Weights of a small transformer language model: biases.
Each number is 128 + 24 x the weight over its row's rms, rounded and kept within 0 to 255. Layers, rows and columns count from 0. The size above them is the row's rms in percent of the matrix's.

# layer 8 MLP up, 1536x384, rms 0.085, rows 683-735, columns 64-127
size [106  90 102 106  98  97  93  98  94 117  92  96 101 104 104  94 103 100  98  97  96 101  98  84 104 102 103  96  98  99 105 114  92  95  97  92  98  97  86 101  92  99  96 101  80  96 103  95  91  97 108 100  82]
[[110 101 162 174 130 154 176 124 138  90 110  73 140 133 132 116  94 124 140  84 118 100 131 115 124  61 122 132 141  97 122 198 103 125  90 160 160 116 104 111 108 138 150 187 137 149 106  93 120 146 178  93 134  85  96  71 129 149 148 150 136 138 151 132]
 [148 144 151 115 133 109 109 152  91 139 145  72 105 126  93 140 174 117 109 122 177  95 151 105 141 143  98 146 124 118 104 122 142 134 126 109 149 105 161 158  91 110 113 131 119 162 154 153 152 129 135 149 141 128 175 175  85 119 145 142 152 151 155 140]
 [ 93 181 146 135 101 117  74 133 123 115 145  97 101 116 100 157 137 140 114 104 170 129 133 163 114 117 122 121  98 153 139 122 123 143 135 130 175 115 149 131 120 173 117 150 126 119 132 135 144  88 166 141 137 124 106 125 120 147  93 115 101 108 154 152]
 [109 116 135 119 101 138 110 117 164 105 144 144  99 137 124 155 128 163 109 144 118 116 124 119 126 115 130 101 108 144 118 115  96 106 130 103 126 135 110 145 118 120 148  95 136 158 110 151 107 127 121 125 121 163 152 111 117 139  74 126 120  95 169  84]
 [ 70 106 140 152  93 113 148 105 148 129 122  88 135  98 133 155 176 107 161  97 125 119 116 145 127  89 103 105 142 136 158 109 142 148 166 119 133  97 130 163 130 139 173 140 121 137 101 132 130  97 138  97 147 137 151 114 170 118 128 136 174 179 158 152]
 [115  85 108 111  87 167 113 150 160 115 109 128 122  84 100 162  95 132 127 137 131 158 157 109 113 109 118 126 158 162 167 135 114 133 135  95 110 133 124 155 136 154  95 110 109 123 113 100 109 106 128 116 166  85 161 179 112 133 113 154 160 121 124 145]
 [133 133 102 100 166 145 116 105 128  99 129 145 130 117 107  95 140 109 138 141 150 113 186 136  82 107 131 148 151 145  95 120 120 112 101 102 130  99 126 126  98  88 132 108 129 116 119 131  90 126 149 129 124  82 144 161  78 161 156 154 126 169 124 105]
 [136 126 169 142 134 157 140 120 171 136  96 107 118 122 153  92 120 188 147 159 142 108 127  86 137 142  94 146 129 142 158 153 106 127 116 127 124  85 102 116 108 136  87 132 175 122 131 153 122 144 125 123 107 112 126 116 176 100  82 138 110 126 120 143]
 [ 99 112 106 142 146 101 124 132 114 102 121 123 127  78 108 142 122 104 113 135 132 114 174 128  95 136 105 136 130 125 119 150 128 104 129 118 155 137 140 130 141 129 167 144 125 154 110  86 177 153 119  84 133 135 114 150  97 106 116 146 135 179 128 134]
 [113 133 149 188 126 102 137 107  99 156 180 130 118 125 129  91 111 154 115 137 114 104 139  90 153 132 126 111 166 101 120 104 146 108 107 152 147 121 129 124 121 127 149 111 110 156 117 161 132 101 124 130 166 115 117 185 102 124 150 151  79 160 138 117]
 [143 130 110 112 115 124 159 143 127  85 113 134 112 146 140 122 113 130 131 126 141 121 171 119 112 161 111 113 138 128 128 123 133 136 120 142 136 125 120 140 105 125 141 169  80 133 100 141 147 110 129 105 147 146 132 126 106  95 140 142 118 114 112 138]
 [120 161 109 145 154 145 141  84 112 128 118 134 175 107  99 143 122  65  99 120 133 104 107 127 116 107 100 136 124 155 114 119 119 101 116  94 141  88 151 153 122 184 140 187 104 173 159 114 118 141 125 130 131 137 109 129  94 155 141 131 104 122 142 158]
 [129  82 166 143 149  85 131  82 131 133 150 136  99 138  87 149  99 139 118 193  96 116 124 108 130 136 134  83 100 127 103 127 142 151 137 128 140  99 136 125 127  72  93 102 160 114 101 103 128 114 137 125 213 117 166 120 133 103 124 134 136 144  83 109]
 [139 111 130 155 104 129  86 140 143 127 153 108 151  85  73 122  88 138 103 138 200 120 161 107 124 110 114 110 160 113 171 129 143 113  97 106  86 110 124 150 164 139 142 174 135 185 165 124 118  83 148 126 101  98 130 118 103 109  84 119 146 150 141 122]
 [140  91 148 117 125 132 182 105 169 156 132 116 162 136 122 153 110 129 164 126 111 158 141 121  92 118 167  91 118 127 168 149  91 122 157 132 117 117 143  99  94 121 142 102 178 130 106 119 163 126  86 116 131 139 178 120  83 158 136 131 144 193 140 114]
 [127 103 134  76 129  98 115 135  69 143 121 110 159 188 100 195 109 149 112 124  96 127 123 138 102  87 111 139 132 118 102 113 131 142 105 103  99 152  80 104 133 124 148 147 117 122 104 146 135 119 100  95 116 112 123 144  97 114 119 154 147 108  99 141]
 [146 109 116 169 124 121 138 139 126 125  96 146 154 125 133 121  98 110 131 140 162 135 133 130 118 100 138 101 135  84 114 104 125 142 139 120 120 141 112 124 116 121  91 107 105 117 188 126 136 112 117 153 120 117 127 130 129 160 113 138 129 104 128 157]
 [136  97 132 111 169 120 143 162 126  82  98 109 107 111 164 174 157 153 132 124 140 123 114 112 163 140 147  74 119  91 110 134 132 148 122 102 103 122  92 110  87 138 110 183 101 129 147 129 152 122 111 134 109 147  68 160 143 144 140 102 142 138 152 184]
 [121 119 119 142  99 135 147 121 143 159 133 142 112 107  97 115 163 132 147  93 136 160  86 151 119 129 168  93  96 130 137 124  87 149  77 152  71 115 118 127 141 116 139 128  57 157 145 153  90  98 135 103 122 161  93 121 116 160  86  88 135 154 102 131]
 [104 112 109 119 117 140 147 119 161 143 110 109 106 127 155 104 126 162 133 145 143 116 178 115  94 126 114 124 184 102 133 117 106  91 129 111 159 122 152  74  94 169 130 113 130 132 160 117 137 148 125 123 129  52 115 121 133 157 105 141 159 129 119 136]
 [144 151 127 159 121 119 150 109 151 144 104 109 146 152 111 165 147 126 129 180 146 125 114 101 165  93 115 147 152 147 165  84 129 139 143 138 135 153 140 136 118  90 161  81  92 124 178 142  84 150 131 125 141 158 109 103 111 130 113 122 119 183 103 155]
 [142  95  91 163 125 115  86  96 111 125 117 122 113 123 139 134 114 123 101 131 130 145 108 120 141 124 130 119 158  91 115 171 153 102 153 119  91 111 162 116 111 120  98 133 134 138  67 119 115 130 117 141 127 130 133 144 156 122 152 115 136 104 199 151]
 [142  55 150  92 155 117 103 138 126 123 137 102 122 122 122 122 127 133  89 149 158 135 120 109 131 145 138 134  77 112 146 123 102 106  76 128 122 115 139 115 119 125  83 109 133  96 113 113 136 116 119  99 175 120 120 126 163 164 132 143 174 201 140  92]
 [120 132 138 116 132 119 126 164 149 106 177 150 144 120 117  82 149 114 153 152 137 107 156 156 113 108 125 131 122 106 121 121  54  67 141 121 134 139 106 149 160 134 144 122 122 131 121 101 126 106 136 126 157 126 175 159 119 139 189 130 152 119  90 104]
 [141 102 144 140 138 115  97 124 148 116 140 105 155 138 122 149  47 137  97 115 107 154 155 108 168 127 118 126 130 123 118 113 158 126 115 114 122 130 146 163 149 113 115  85 137 117 145 124 119 119 170 126 135 124 124 141 140 143 130 102 115 126 134 158]
 [ 89  88 113 157 100 149 193 122 127 136 122 138 107 170 124 119 128 103 154 122 132 162 101 142 118 141 115  94 143  98 133 126 153 118  99  79 129  62 120 107 122 148 147 130  88 192 147 123 100 125 101  60  94 166 141 109 179 143 164 130 127 109 128 117]
 [146 124 127 147  96 102 158 127 162  99  78 152 105  82 139 144 146 149  91 112 128 139 115 100 140 137 141 135 111 155 126 128 140  72 135 130  61 132 173  78 108 151 108 156 130  82 119 151 157 124 148 153 165 167  52 116 135 127 137 137 100 117 149 110]
 [ 97 144 111 152 114 153 121 131  95 125  73 123 116 169 128 147 170 113 123 115 131 132 147 122 114 117 119 113 194 118  97 104 143 153 142 159 120 101 125 101 107 159 153  64 149 124 145 126 161 117 160 135 160 131 129 160 111 111 125 150 106 114 165 126]
 [157 134  97 114  96 154 154  84 129 132 129  64 124 108  96 110 105 132 124 142 135 133 158 101  91 144 153 148  94 107 118 101  76 121 135 124 128 132 125 176 155 118 172 105 176 128 119 141 111 132 154 109 127  80 136 100  93 118 163 131 132 140 117 162]
 [121 142 136 145  94 102 128 125 136 136  96 186 172  99 121 160 102 117 109 104 154 130 102 101 149 123 116 119 136 178 126 134  86 110 114 126 115 125 135 140 159 118  92 151 116 157 142 101 155 138 172 116 128 189 171 121 138 108 149 110 128 157 117  90]
 [154 156 100 122 136 181 134 151 153  94 125 134 127 128  95 174 143 153 141 112  93 123 103 153 130 142 120 118 148 152 141 138 152 138 132 120 170 164 126 132  93 130 117  97 158 129 162 117 115 104 150 104 129 118 151 145 133 187 129 128 108  99 128 125]
 [125 137 141 124 141 144 142 141 113 111 135 116 158 182 140 146 203 116 162 124 139 164 131 123 124 157 105 151 148 174 113 132 140 174 128 158 104 116 156 174 134 107 154 142 130 146 132 124 124 115  91 104 108 132 153 135 145 119 106  77 132 118 117 147]
 [131 153 118 135 145 124 138 111 157 147 121  80 123 114 180 109 159 119 111 130 155 139 107 172 170 147 124 182 122 128 138 148 197 118 124 167 110 113 145 115 122 164 120 149 133 136 121 130 126 147 113 115  92 135 119 123 161 119  89  95 136 113 134 142]
 [127 117 107 155 133 107 159 124 149 131 125 141 139  97 113 144 131 153 116 126 104  95 148 149  95 133 125 109  92 144 149 134 125 108 169 143 127 145 107  98 148 124 113 118 148 133 169 152 161 131 121 146 126 128 101 140  90 131 142 124 160 135 116 109]
 [ 80 129 153 132 132 131 119 127 171 106 145 116 148 127 102 158 106 115 132 117 100 100 103 130 110 127 128 162 173 174 139 112 130 105  58 207 112 149 104 136 106 134 131 141 132 136 157 139 112 105 130 117 110 110 144 134 130  90 123 141 140 163 132 135]
 [153 129 146 156  87 111 146 133 109  86 149 139 124 148 150 104 124 182 130 155 123 163 122  98 100 129  86 111 155 115 146  35 104 158 114 134 160 109  97  99 164 167 121 116 123 121 120 138 132 101 161 142 166 125 123 118 166 102 113 117 134 138 145 133]
 [129 112 108 133 150  86 133 159 140 160 115 129  90 128 109  74  85 114 147  94 123 156 129 134 114 122 164 170 149 125 147 119 153 137 139 108 118 156 101 133 127 124 145 112 126 175 121 154  91 148 136 114 179  96 141 157 136 109  89 118 118 146 143 120]
 [108 120 121 156 109 119 132 120 152 140 122 115 200 145 139 120 112 119 129 144 142 140 145 175 150 136 118  84 137 137 124  66 115 127 152  66 151 122 132 184 162 157 103 123 139 104 161 132  90 143 143  70 135 176 111 108 113 108 192 153 122 145 166 122]
 [126 119 138  89 191 144 146 155 150 113 163 122 121 136 140 154  87 148 128 139 105 178  89 137 120  99 123 135 139 116 103 121 155 109 121  93 131 142 116 133  99 131 125 141 113 122  99 148 108 189 115  72 136 121 115 101 135 150 130  80 172 127 135 135]
 [ 97 119 111 146 115 142 123 117 128 126 171 134 142 161 162 119 133 158  99  83 166 129 177 131 120 115 128 125 125 161 169 123  98 126 143  96 154 131 101 101 155 188 122 121 136 146  99 106 118 157 168 174 113 162 164 123 134 107  96 220 153 133 137 102]
 [113 144 116 167 108  78 104 136 117 134 132 172 158 107 104 128  97  98 148 129 106 115 160 127  98 147 125 159  92 124 111  93 151 158 109 134 135 127 142 157 134 118 116 175 138 147 178 121 173  97 153 141 160 146 127 121 138 114 100  62 117  63 167 105]
 [139 128 122 114 132 152 134 137 111 138  90 102 116 100  68 172 154 169 114 117 148 131 137 116 138 127 171 118 159 141 115 133 142 119 125 116  98 127 143  94 146 135 148 133 175 217 128 116 125 158 144 150 128 115 143 115 116 103  60 138 136 145 134 146]
 [102 128 119 128 108  84  94 129 137 127 130 147  96 109  91 157  77 142 144 112 122  82 166 132 109  97 132 162 110 143 113 179 133 122  92 101  93 138  94 127  93 132 160 133 149 107 142 136 125 143 116 135  85 144 109 101 160 106 118 116 135 108 145 117]
 [152 109 129 107 154 182 117 156 108  85  74 151 186 112 103 145 151 122 122 182 128 143 151 157  85  45 126 150 122 160 117 116 142 142 109 110 126 139 142 136 126 123 160  96 102 138 114 143 111  88 141 164 176 123 127 118 154 126 170 111 115 119 133 140]
 [124  99 117 154 135 115 121 141 144  86 153  99 123 143 119 205 140 117 106 100 118  97 115 134 116  93 127 155 111 120 139 142 103 139 128 137 101 123 124 164 119 100 106 142 133 151 127 125 126  90  88 132 147 127 125 138 144 121 133 137 110 137 122 106]
 [118 108 140 144 126 129 106  83 152 110 129 102 113 132 129 135  76 132 133 107 147 163 139 156 142 162  97 113 157 132 145 148  88 109 187 152 114 123 117 159 108 128 107 109 107 143 126  89 162 122 136 133 112 161 110 106 137 160 124 125 102 122 146 148]
 [115 109 114 156 130 159  89  81 134 120  96 134 125 150 118 141 130 132 125 156 118 139 114 145 179 116 140  92  87 110  95  82 113 114 124 112 133 134 138 127 163 142 142 134 111 147 134 116 122 121 150 163 131 128 162 157 118 138 109 128 141 104 158 161]
 [149  86  76  96 143 104 160 139 141 123 140 123 143 164 150 125 126 111 142  92 123 175 170 112 145 140  91 140 164 179 157 143 135 129 119 179 103 138 118 152 113 130 109 138 147 130 139 110 119 134 124 118 133 109 114 142 110 147 110 176 112 129  59 136]
 [178 100 115 178 180 135 108 121 129 120  96  90 142 104 109 169 150 115 138 127 121  91 116 138 110 157 149 135 126 142 144 156  93 111 128 113 158 129 109 153 133 115  86 142 133 118 123  86 146 136 119 136 101 138 147  98 149 116  94 127 150 136 105 102]
 [100 120 162 134  86 135  93 153  87 169 100 205  92 135 131 123 138 153 152  69 150  95 127  98 105 137 115  97 135 137 145 106 174 152 164 115 178 121 132 195 135 151  98 138 188 110 140  72  99 119 127 134 138 168  89 149 169  49 107 171 152  85  76  81]
 [152 136 142 148 125 128 142 125 100  95 142 119 113  98 140 118  51 132 129 126 158 160 158 142 129 172 152  75 128 175 132 103 171 131 131 121 134 118 146 163 111 102 158 115 129 116 118 118 118 111 142 118 103 114 127  92 172 114 103 117  97 148 157 136]
 [129 150 128 141 129 111 148 139 124  90 174 114 131 158  87 116  94  98 128 144 115 154 119 122 120  85 140  99 117 152 102 145 123 154 178 166 187 106 120  76 117  89 136 170  72 139 102 131 118 156 133 108 133 172 126 119 104 155 165 141 137 127 113 131]
 [111 136 139 127 120 140 154 110 123 153 105 126 163 122 144 124 168 126 130 134 117  83 100 156 137 132 111 126 120 135 138 136 126 140 126 142  85 122 137 133 115 102 112 133 110 116 158 134 172 112 127 113 163 104 124 118 153 117 114  54 135 149 177 150]]
# layer 8 MLP down (transposed), 1536x384, rms 0.0862, rows 683-734, columns 64-127
size [112  93 108 106 101  88  88  90  92 106  93  99 103  98 114  90  92 112  89  87  99 104  96  90 121 109 108  87 105  97 101 124  91  92  99  98 100 101  95 100  96 102 101 108  95 101 100  78  95  98 102  96]
[[108 121  62 125  83 134 104 143 140 125 116 125 139 155 106 162 129 146 157 125 160 138  89 115 179 131 114 136 112  96 137 116 147 123  85 115 181 118 141 151 130 140 129 179 130 110  94 119 126 130 134  93  86 137  94 104 127 102 100  91  73 129 155 167]
 [114 142 119 112 158 121 105 144 166 128 144 139 138 116 132 180 103 109 106 137 106 149  99 102 133 149 118 134 106 154 152 125 163 172 103 154 108  96 106  84 136 148 136 131 141 115 115 130 129 106 126 134 161 143  83 109 120 110 110 142 123 143 100 132]
 [130 194 159  81 116 141 102 146 172 123 124 127  84 171 170 111 186 132 168 148 145 129 160 108 111 148 120 148 111 128  72 129  77 135 108 136 129  74 161 156 122 162  86 147 127 137 121 123 193 116 126  97  98 119 132 133 106 144 108 113 151 119 112 126]
 [156 165 155 108 172 122 122 145  83 156 123 120 143 125 113 112 131 128 141 144 107 125  96 113 144 126 122  87  92 120 146  86 134 119 108 140 123 137 133  85 128 168 147 145 150 111 129 122 129 118 120 144 122 140 148 110 104 143 182 120 121 139 118 116]
 [108 118 135  89 150  96 165 127 157 123 136 162 124 137 115 149  47 152 129 172 132 137 124 118 163 143 109 127 104  92  93 161 120 152 125 140 106 129 154 131 107 130  94 143  91 163 162 125  98 146 120 133 145 168 123 103 135 119 119 142 108 143 164 145]
 [ 56 147 155 156 142 117 117 141 154 177 151 147 151 152 103  76 129 127 100 134 181  82 166 123 145 121 129 137  57 108 131 129 115 137 128 138  79 153 146 139 117 136 140 141 153 126 103 131 113 163 124  93 112  95  92 104 182 128 118 111 119 155 133  63]
 [ 96 102 206 125 108 135 136 118  94 119 122 122 132  99 141 167  46 112 169 122 124 154  78 150 166 142 144 149 112  80 159 157 142 118 105 140 134 140 128 131 126 114 122 163 116 139 133 149 141 135 110 130 107 143 103 104 184 142  86 132 140 124 133  86]
 [108  98 111 105 130 109 124 124 146 138 165 136 116  92 142 111 133  92 110 152 105 133 165 149 134 132 107 142 124 118  85 102 129 109 135 111  69 152 109 147 143 124 106 142  47 141 144 122 105 131 149  98 137 181 132 170 114 166 149  87 144 151 130 114]
 [120 135 104 154 130 134 134 126 127 140 122 116 139 124  87 142 128 124 140 150 108 159  99 126 137 135 157 100 142 114  96 133 120 134 145 159  97  87  77 125 149 143 119 113 109 142 159 120 120 157 126  97 124 108  90 100 158 163 128 144 154 133 108 116]
 [146 144 105 155 130 116 173 113 146 102 204 131 135 140 152  95 183 137 142 148  96 100 110  98 152 151 158 132 155 123 145 139 112 151 108  75 161 134 142 179 115 123 155 104  99 126 121 187 149 143 138 120 129  96 151 160  88 180 122 141 135 160 124 126]
 [137 108 128 149 153  66 117  75  86 132 126 110 176  92  61 133 178 153 120 112  75 154  71 126 169 112 146 152 134 122 144 102 150 150  85 104 120 112 141 134 118 124 133 135 151 144 127  94 130 147 146 119 148 174 134 184  91 123 117 144 112 134 118  88]
 [150 146 109 132 121  99 161 142 140 130 156 102  83 146 160 137 125 143 107 101 103 133 127 105 144 120 184 132 100 144 115 124  93 123 118 123 114 122 117 117 133 131 113  78 139 122 125 110 197 124  75 126 145 142 112 132 122 147 131 115 125 125 103 159]
 [ 90  76  88  80 140 162 125 142 150 140 144 141 112 173 106 170 112  97 124 119 101 149  93 117 148 122  82 132 101 135 138  97 157  78 149 131 131 141 125 113 118 131  99 118 178 150 141 148  78 140 167 122 156 116 159 100 124 144 164  91 142  78 107  99]
 [103 120 103  99 134 146 116 128 142 154 150 133 111 143 136 162 142 137 111 104 109 126 102 109 152 173 122 152 121 120 172 118 156 112 126 107 102 176 161  93 143 113 138  92 118  76 115 123 155 163 131 134 126 116 134 161 153  79 126 154 131 155 108  86]
 [116 128  82 157 150 146 133  84 109 145 122 139 137 136 116 134  94 154  91 130 153 104  80 145 156  68  82 134 138 126 144 104 142  76 106 127 110 123 121 133 140  75 120 145 111  91  86 134 187 125  73 140 106 145 140 164  96 112 139 145  95 117 169 169]
 [152 114 113 153 113  94 107  82 148  99 137  98 119  68 146 110 143  81 149 119  96 113 158 147 114 160 138 140 129 138  96 101 140 129 128 145 146  72 128 163  91 139 145 116 103 169 141 119 171 156 153 142 110 159 133 107 129 151  94  91 115  95 130 123]
 [146 104 117 109 105 139 154 126 163 151 129 155 144  95 125 155 133 138 120 131 114 112 136 119 140 171 123 112 129 128 147 120 132 121  99 125 113 105 142 112 110 117 123 126 111 160 153 139 117 166 125 134 137 135 133 124 170 133 126 111 184 139 132  69]
 [134 147 149  85 156 148  96 132 123 123 127 148 111 125 120 147 174 123 170 163 121 135 128 114 105 129 120 135  86 154  91 123 134 161 101 121  99 123 114  86  93 134 152  98 121 125 148 195 126 167  95 146 129 145 124 113 144 132 110 130 133  79 114 156]
 [142 139 147 148 172 107  91 118 173 138 143 141 161 140 145 136 123  97 110 129 159 133 143 143 101 122  85 134 149 131 125 171 155 137 150  97 112 120 160 109 145 166 110 131 149 126 131 139 198 162 131 118 121 134 125 196 115 135 131 112 138 132 176 127]
 [116 129 157 112 123 129  92 127 153 124 173 130 180  75 102 155 130 109 133 130 119 132 117 156 161 144 106 137  76 125 134 128 112  89 162 148 120 125 132 190 142 136  84 114  78 135 113 131 130 153 148 116 149 113 133  93 109 123 144 129 151 157 144 141]
 [132 130 140 109 109  68 128 175 138 128 129 109  99 155 133 104 135 159 152 113 114 120 132 145  97 177 193 122 122 123 124 147 127 126 125 138 113 123 109 158 138  94 101 143 140 124 129 103 172 103 105 117 135 107  98 141 151 130 148 123 151 108 111 133]
 [138 115 119  53 180 157 128 115 132  99 109 119  93 135 156 140 132 153 122 145 107  99 148 145 126 155 150 106 127  72 134  46  92 108 115 172 101 122  95 155 126 131 102 133 123 138 105 131 131 115 130  90 121 107 111 117 115 146 121 149 104 106 113 105]
 [ 95 163 113 102 121 109 142 144 103 167 107 167 167 129 105 107 129 151 118 108  82  86 154 147 121 135 123 122 161 150 111 148  94 132  99 137 142 134 130 116 124 122 172 177 117 112 145 124 115 118 121 160 121 144 118 110  81  91  98 143 144 120  84 147]
 [131 124 113 129 142 104 113 101  94 119 119 148 114 135 103 115 141 171 144 121 137 129  95 108 133 178 117 130 116 156 110 157 147 143 127 123 131 114  80 137  91 131 122 135 139 101 154 148 124 121 112 141 109 151 101 132 125 118  95 128 161 123 156 153]
 [108 130 141 118 108 127  80 127 111  70 132 120 103  82 102 147 107 137 138 103 126 140 127 178 112 178 139 159 130 109 120 130 132 136 128 129 136 112 145 159  94 147  84 157 132  71 133 143 148 107 142 116 107 152 121 142 137 155 141 122 117 166 141  96]
 [130 162 150 116 158  85 141 105 123 123 155 104  92 137 135 156 106 140 127 155  91 146  60 126 139 137 129 137 116 116 125 127 131 133 111 107 125 139 149 115 135 135 137  87 107 140  97 136 146 108  58 107 146 152 151 126 155  92 113 119 160 109 135  94]
 [118 140 134  97 160  85 144 143 126  86 125 107 101 159 129 112 120 162 161 128 131 172 127 137 103 105  93 146 107 112 127 125 120 105  79 112 145 109 139 140 131  88 147 134 122 143 140 107 136 112 126 103 108 133 137 100 118 117 114 133 162 101 111 117]
 [140 119 125 101 163 141 124  88 163 138  82 129 155  87 124 115 155 134 140 175  84 141 120 141 119 132 162 147  82 130 152 117  89  82  95 132 134 174 138 130 170 122 134 131  96 161  99 136  93 127 137 121 153 135 127 104 180 134 142 108 146  74 117 115]
 [167 152 131 125 130  88 103 140 146  98 176 120 128  93 141 145 152 102 147  86 152 100  38 125 117 150 147 126 141 159 128 114 159 110 107  99 110 105 170 119 148 128 132  97 148 114 114 132 126 140 134 125 167 126 199 112 128 106 147 129 135 128 134 137]
 [133 156 124 114 130 182 120 126 138 136 124 139 103 133 138 167 101 112 111  79 103 132 119 125 141 141 151 150 148 147 129 121 117 128 126 111 139 129 122 133 172 100 118 123 111 134 157 107 105 174 111 162 115 126 144 144  84 165 119 127  98 124 136 129]
 [182 137 107  85 149 177 145  96 131 113 180 126 157 156 150 158  81 127 137 112  98 104 114 113 124 106 147 102 162 153 118 141 141 148 101 171 135 115 126 119 164 126 149 123 133 146 151 141 144 175  85 119  88 124 134 121 148 110 146 136 114 100 121  87]
 [116 125 132 141 126 180 119 132  98 112 154 122 144 122 180 133  53 102 100 127 157 131  88 148 133 108 153 112 124 135  95 106 156 152 113 168 115 195 143 126 156 153 166 145 117 142 143 167 122 134 109 117 129 108 151 134  83 103 124 123  95 141 124 178]
 [122  99 152 127  54 111 143  91 116 111 130 115 133 104  93 115 124 170 133  83  97 129 118 131 105 128 109  93 123 138 154 148 107 143 102 109 155 129 111 145 129 130 118 152  85 118 199 136 127 107 132  92 163 193 136 142 122  83 106 137 111 142 153 116]
 [129 141 102 114 103 169 109 124 112 145 122 133 123 120 131 113 205 141 134 138 136 136 230 109 139 183 145 120 143 105  73 147 142 112 120  93  92  90 117 120 110 124 120 147 105 138 117 158 144 112 153  85 154 137 122 148 143 115 127  82 138 126 136 148]
 [138 146 121 156  90 125 143 151 126 131 134  96 142 167 116 128 224 145 145 132 110 149  93  90 143 138 114 110 127 162 121 115 125 121 149 108 128 146 106 128 185 142 155  79 121 110 116 159 143 111 138 117 143 135 122 105 110 163 124 143 142 102  74 128]
 [111 102 106 106 141 126  87  80 115 144  74 102 130 110 127 130 157 137 154 124 132 109 180 147 110  97 128 147 109 121 141 155 137 139 134 130 127 111 113 101 102 122 128 119 154 148 117  95 102 138 116 140 118 124 105 127  85 137 157  79 121 125  84 175]
 [130 135 162 109 109 114 137 109  92 111 148 100 147 136 139 151 123 155 101 119 119 110 123 116 128 103 121 112 108 110  90 119 157 107  92 132 103 134 130 148 115  82 111 135 127 127 118 136 136 145 137 131 121 120 145 100 124 175 154 103 137 133 146 119]
 [147 128  72 141 139 159 118  85 110 131 144 133 113 123 144 143 173 129 122 123 113 109 121 112 127 134 110 106 135 109 154 102 107 172 105 134 111 115 107 105 141  68 126 113 138 137  96 109 158 176 136 133 116 102  91 120 149 144 129 130 137 111  81 107]
 [136 150 117 129 169 147 142 105 126 141 139 146 102 156 108 138 180 119 139 110 130 160 148 127 193 146 183 146  75 132 185 106 130  82 139 141 105 100 141  99 180 127 109 109 155 177 140 158  99 100 142 150 144 145  96 136 127 107 147  74 154 106 124 116]
 [122 123 107 126 146 103  98 124 146 129  80 134 146 134 160 104 105 136 147 127 123 116 128 142 130 104 158 121 131 179 154 156  99 111 113 104 100 147 125 129 170  66  89 140 117 113 184 165 165 139  80 114 111 102  82 134 120 123  96 143 143 144 165  79]
 [110 147 119 104 131 141 103 155 116 133 137 147 116 110 101 131 177 149 134 116 113 134 160 150 129 116 103 134  81 167 171 141 166 100 112 172  88 143 111 117 161 127 109 136 141 120 142 158 162 129 114  90 137 118 138 133 123  82 121 154 103 147 143 142]
 [120 169 123 120 131 128 137 122 135 135 144 136  79 106 118  99 114 148 130 125 135 121 150  88 122 106  79 144 124 144 132 126 128 114 135 156 151 113 111 151 137 128 147 116 111 106 121 120 159 150 157 126 147 123 101 122 139 148 135  99 155 130 160 138]
 [125 136 130 136 119 132 119 144 113 150 126 123 152 124 162 132 199  89 150 134 107 159 153 112 162 131 124 109 157 132 127 143 100 142 105 155 139 113  97 158 117 146 126 128 129 124 143 144 118 145 150 175 145 113 128 140 104 159  86 197 127  66 139 147]
 [ 88 178 107 158  83 104 124 143 161 159 129 111  85 168 118 166 179 147 158 126 185 138 122 120 127 167  93 143 127 132 127 126 147 119 157 148 146 117  86 109 133 156 114 114 119  99 143 150 101 112 195 113 113 130 124 129 161 118 107 115 112 108 146 119]
 [110 179 143 112 134 121 116 136 144 111 117 124 133 140 118 104 140 101 128 170 146 116 165  71 155 137 106 137 114 126 157 163  77 116 131 128 101 141 121 144 167  94 145 149 175 109 146 146 145 149 105 126  95 150 144  90 166 171 121 121 139 104 118 133]
 [104 136 119  78 135 146 123 130  90  73 102 110 123  94  93 108 176  82 112  96 130 130 190  88 143 168  98 152 121 109 126 114 122 145 157  95 132  67 174 124 108 129 157  92 110 100 154 111 103  93 140 141 144 129 127 121 122 135 151 125  86 125  77 139]
 [105 162 131 155 168 127 106 104 124 152 135  83 153  82 144 102 125  95 104 149  70 211 128  90 117 135 152 119 106 156 124 126 184 126  73  75 122 156 139 128 114 142 136  99 113 155 126 146 127 126 135 113 132 148 101 174 129 116 117 127  83 103 141 119]
 [114 138 119 155 137 144 102 115 139 164 116 101 124 105 129 118  54 141 125 141  99 113 126  85 104 152 144 130 109 110  94 132 146 107 151 107 138 148 121 130  92 115  99 121 140 127 121 154 116 154 128  83 134 121 136 176 117 133 127 147 132 101 152 115]
 [112 114 150 159  78 139 116  98 121 129 124 160 128 151 170  96 123 153 105 131  80 127 159 110 118 137 136 137  95 145 109 136 131  77 138 125 154 144 101 129 164  97  95 122 112  95 117  92 128 105 108 133 155 130 140 152 133 111 140 118  95 120 163 158]
 [112 146 110 121 138  80 122 141 113 111 140 147  98 115  99 139  65 157 123 118 135 148 153 116 153  84 110 104 158 156 158  80 134 140 113  96 116 152 158 120  64 109 110 120 116 138 136  98 167 100  94 123  72 162 150 145 183 147 100  65 112 126 125 125]
 [106 163 127 122 132  76 128  94 171 167 130 144  75 131 143  90 167 148 123 143 133 143 151 136 163 157 143  97 146 151 170 129 134 140 141 122 117  83 128 129 197 148 116 166 120 117  89 111 135 142  90 144 109 113 113 163 147 124 135 108 146 100  90 118]
 [114  65 121 109 125 100 134 165 128 151 142 142 154  93 130 155 140 118 164 147 118 136 119 125 105 154 136 140 106 118 131 126 106  97 105 134 114 162 156 147 131 178 147 107 174 151 127 146 139 114 147 102  99 134 148 108 111 162 135 129 117  86 142 151]]